config = dict(
    num_hidden_layers=9,
    hidden_size=256,
    num_attention_heads=2,
    num_key_value_heads=1,
    head_dim=128,
    intermediate_size=1024,
    vocab_size=2048,
    hidden_act='tanh_gelu',
    norm='layernorm',
    norm_place='pre',
    norm_eps=1e-06,
    positions='learned',
    qk_norm=True,
    attn_scale=0.113,
    bias='all',
    tie_word_embeddings=False,
    parallel_block=True,
    init='trunc',
    init_std_qkv=0.0177,
    init_std_o=0.00418,
    init_std_up=0.0177,
    init_std_down=0.00418,
    init_out_by_depth=True,
    optimizer='soap_variant',
    learning_rate=0.00739,
    beta1=0.95,
    beta2=0.99,
    weight_decay=0.0,
    lr_head=0.00642,
    max_grad_norm=1.0,
    warmup_steps=48,
    schedule='wsd',
    decay_fraction=0.654,
    decay_shape='cos',
    final_lr_fraction=0.1,
    batch_tokens=65536,
    max_seq_len=128,
    doc_mask=False,
    train_tokens=504800000,
    max_steps=7703,
    dataset='wikipedia_en',
)
Each number is 500 + 25 x the weight over its row's rms, rounded and kept within 0 to 999. Layers, rows and columns count from 0. Numbers have three digits each. The size before them is the row's rms in percent of the matrix's.

# down: layer 2 MLP down (transposed), 1024x256, rms 0.426, rows 349-368, columns 128-191
# up: layer 2 MLP up, 1024x256, rms 0.435, rows 350-369, columns 128-191
down349 104:463521560539468476490526479445527472476470516495475555499537482505490510477516528500536479516461527510480481492461537520486499534503456468498496516535475543505504464538486522536500478495485496
up350 092:482495514489455472522513513549479493499473491516495517491540460494526520502502528530508469494523493472541492480488503482482494512496516485479484500484464512448518483454466503463527505487493450
down350 101:537483501508490517530488548504464484468526507452476549548507467536496571451529499481509469480500475528448479520512494526466492524531484516509480532505494505528467471484500524522545491504477487
up351 089:504505522525494498516472499538504500528469494485559500458478509527539450508504535538527489478487515493514504477467486481480496524496508502511476551471491500531526507483567506547502496477509507
down351 087:486494502485454521569464488501483518504458531472490476470502505482493467544541505493526506494489482532484475432467508515528496475497476538500476537519499488527528531475519531498484508486507466
up352 100:477500472548522517472506493504536490471514493508512464488497530496520486554509491493516501479542490542476496558543543456515512535514486501471525488464450458494510532518483536488530521475512472
down352 102:515513497481502504515453421513499492496545488484560475475466465513528539481478477535518481505506509467495495469501497502520456499455469528493488480516481522479477507538483478518492463516504420
up353 105:460514530520472501507521506535506493508442537498491481450502499484515452550496508536536537483473533494517505507506495510492470514480489492536501471524520486448542528465542451489465455478480527
down353 096:562494480499508482474508524496488479462520529523522459486522460488508496494471477448479515493465510503505498516464523522486501454555541546498530496494491468487516521478532481511504506479511501
up354 099:526505508489537504458550523507445524484458460491514499501510516502503427485525536499519485490515466515507483474490505510477517507495502550473488516490506479519522488506515524500503527506449518
down354 101:524480528494475511519428517469512479472517554514503500535496512527486457534478469521482543495554517544472511498499500465469477516498491493470478515517484492429513502506532508527525459532492514
up355 105:468463530523552517445565512532504478458530503503504515536443500501496501486470474516519528511528507510507485489533498537522489507475516502480466559516504518517539556449461519524542456538534479
down355 096:536540498502468509488532502519535528522502543516512490488517489463496508510548515532516486491513518543518522468459521525520512501505536546538470507532541502520468504508509480488510491521519503
up356 098:537501523493583455494493525525501481501492501507491485519489492539503512490496497499507490500485473485461493542452501465516513462491514497465515563467527515487499530442495503522510483515468505
down356 099:499530509513513506495484483506482485485509506543497508545483511506474514511498513461473457473465432493510514534473509519511522491504493490497497509475532499475508512479515499509502512484495520
up357 102:551494500539483504472516468489489546466488557518496474486509478469496480515475463506535507520476505462514498527498510489476514495477547507541515487448450463452523553508501494507493451481507483
down357 103:489571537494502480521495493469504495509515481485477554540524507531492486472495508546546493510485512487520516485536497552518536524551489482448529484489519489471493492514537532470509470500514533
up358 094:541494499496503497505578553497514549533463468528566502471518468461525522506515508436505486489488507519525527501500477459522507508517492527499472522526473531508486494479470521480509449527491525
down358 092:511538511471520501487501482504493505495550538517495504512489498496539492510481496473515527515488476509505519522485498520485458490467515554506496510482512529536497499507494471554482496510553534
up359 100:503522527519495468475530515515473490486524481467535501490510511532505505526483432521465519505490500505515517493494503484508507515491470508524505448529468508474539460545509542500464538522515472
down359 107:536504482520518502484524465500517484472464506462516522535494517513503477467554494494526497521533494516474492505498502443469509474509442509459509521501481530491501507480469503510493531482491532
up360 096:525502480496515493512438503501501496487509549504481549488487527483506443510522460476525530535485477478463495568518464459512513530484513474499439478537535483526463464502505548472525478504436513
down360 102:502465472472489502525572496543491516500528471499534496511483515469514489499464499535504482486480513491504517526495516498488536501517545476472468501521507534501505456563508528476517499468481523
up361 093:483538504518496522497463458463511500512496515512467534484577524461492488546463494462475492489434490484518494528488517475485500486504514529488522533506566464524525537496498490464505516499482467
down361 097:495505479517514546511517491454485472472488521540496548523528510481519497521514514543526498507456504534485500490466471493552529483522474508501504466481461524527484528488513466501503524523465522
up362 099:508478536561457502482445495506529501505517478502467499460521496562493505528552456476544465492454543464511444511509471482509517490480513446509481483509495482501488476501469465480508538494569456
down362 099:521497506510481496500478504493518487494474480539488504503507484472484510500559530473494474457501498488505522531457552546503483469502509481492453496536498467461511532475517482528476511474543512
up363 100:497518502538486486448516506491503501515498538492479480496491496518452528518546479538486504494488495514497458523473508467502494513512474525551509497524506552522453463491504549490497516518486508
down363 104:493477476445457507505518514479471536505524515530481530521482509519486491507472438505528473513518460511482514513479502508518525473531471536504536490499491496484495465531493499494503503498456498
up364 100:538490482498457475481543502522534524467505508533533524484436469494485493486482480519528527470486479460466448489512475455512523468488487543536512528450519521501515493522474467497511513489454497
down364 100:541507451504442491513464510482499484516559491517539523501478537530511457507480466510537490505534515509500523520511490565488493489481510541454516526499522498451441495500510491489475500461497504
up365 090:458492491521407516540500456489530471502493485519471482493506514507540488533519522470482524490519534469492520511500510474464486467462476492476499498508509536515481497524510540518468531517496553
down365 097:467444513509480492481466509528467525486490492509451511514477484452578511526498487485505501519492523486508524455465470534548488451493515516493522480471519499455487516519557509541513485522471507
up366 094:503518515526506492526513495543469527450484521515496517514524498512500541519505458510529506474465481500494495484510535483507484466486548515490468496509562507526482496490543504483516485519454492
down366 110:493500540493510515467492451489449510479481526534470504483488525463506525472530531497460463535492520474501530498536510484507450462514472461481458531553476547490512525530536494512465480475523512
up367 096:471483528526475439525443439506520497513506517496523511490479506485497488492503458506512480493549526479500483544512476513465511480513562506482497535515522524527444475511506485441477490520525529
down367 096:500457505512531471496523493536494471485456554521490509499478509507519518467528534541516487516471531485513498485469511510520523516502492457512517482507456524479535499491489555522493505486471471
up368 102:493495481492537523507504493519458499484477481487445505532439518513464507532495544525472517458523542509470470520446527483496480503475495513472498474487536558507482524517473521471518506531492522
down368 096:498508478534504530490496545509496475511517469525535479483500521507455498489473530497488556511549509526483495514502529539514470444512487516498492522515498511496499519458506476438465516487509463
up369 104:517463540516478512523490513486493532477495498498522520488471521477487506489437440494524484515459470475484498523525516485485502459524495528465466505514514493489489426512479505525499510424515486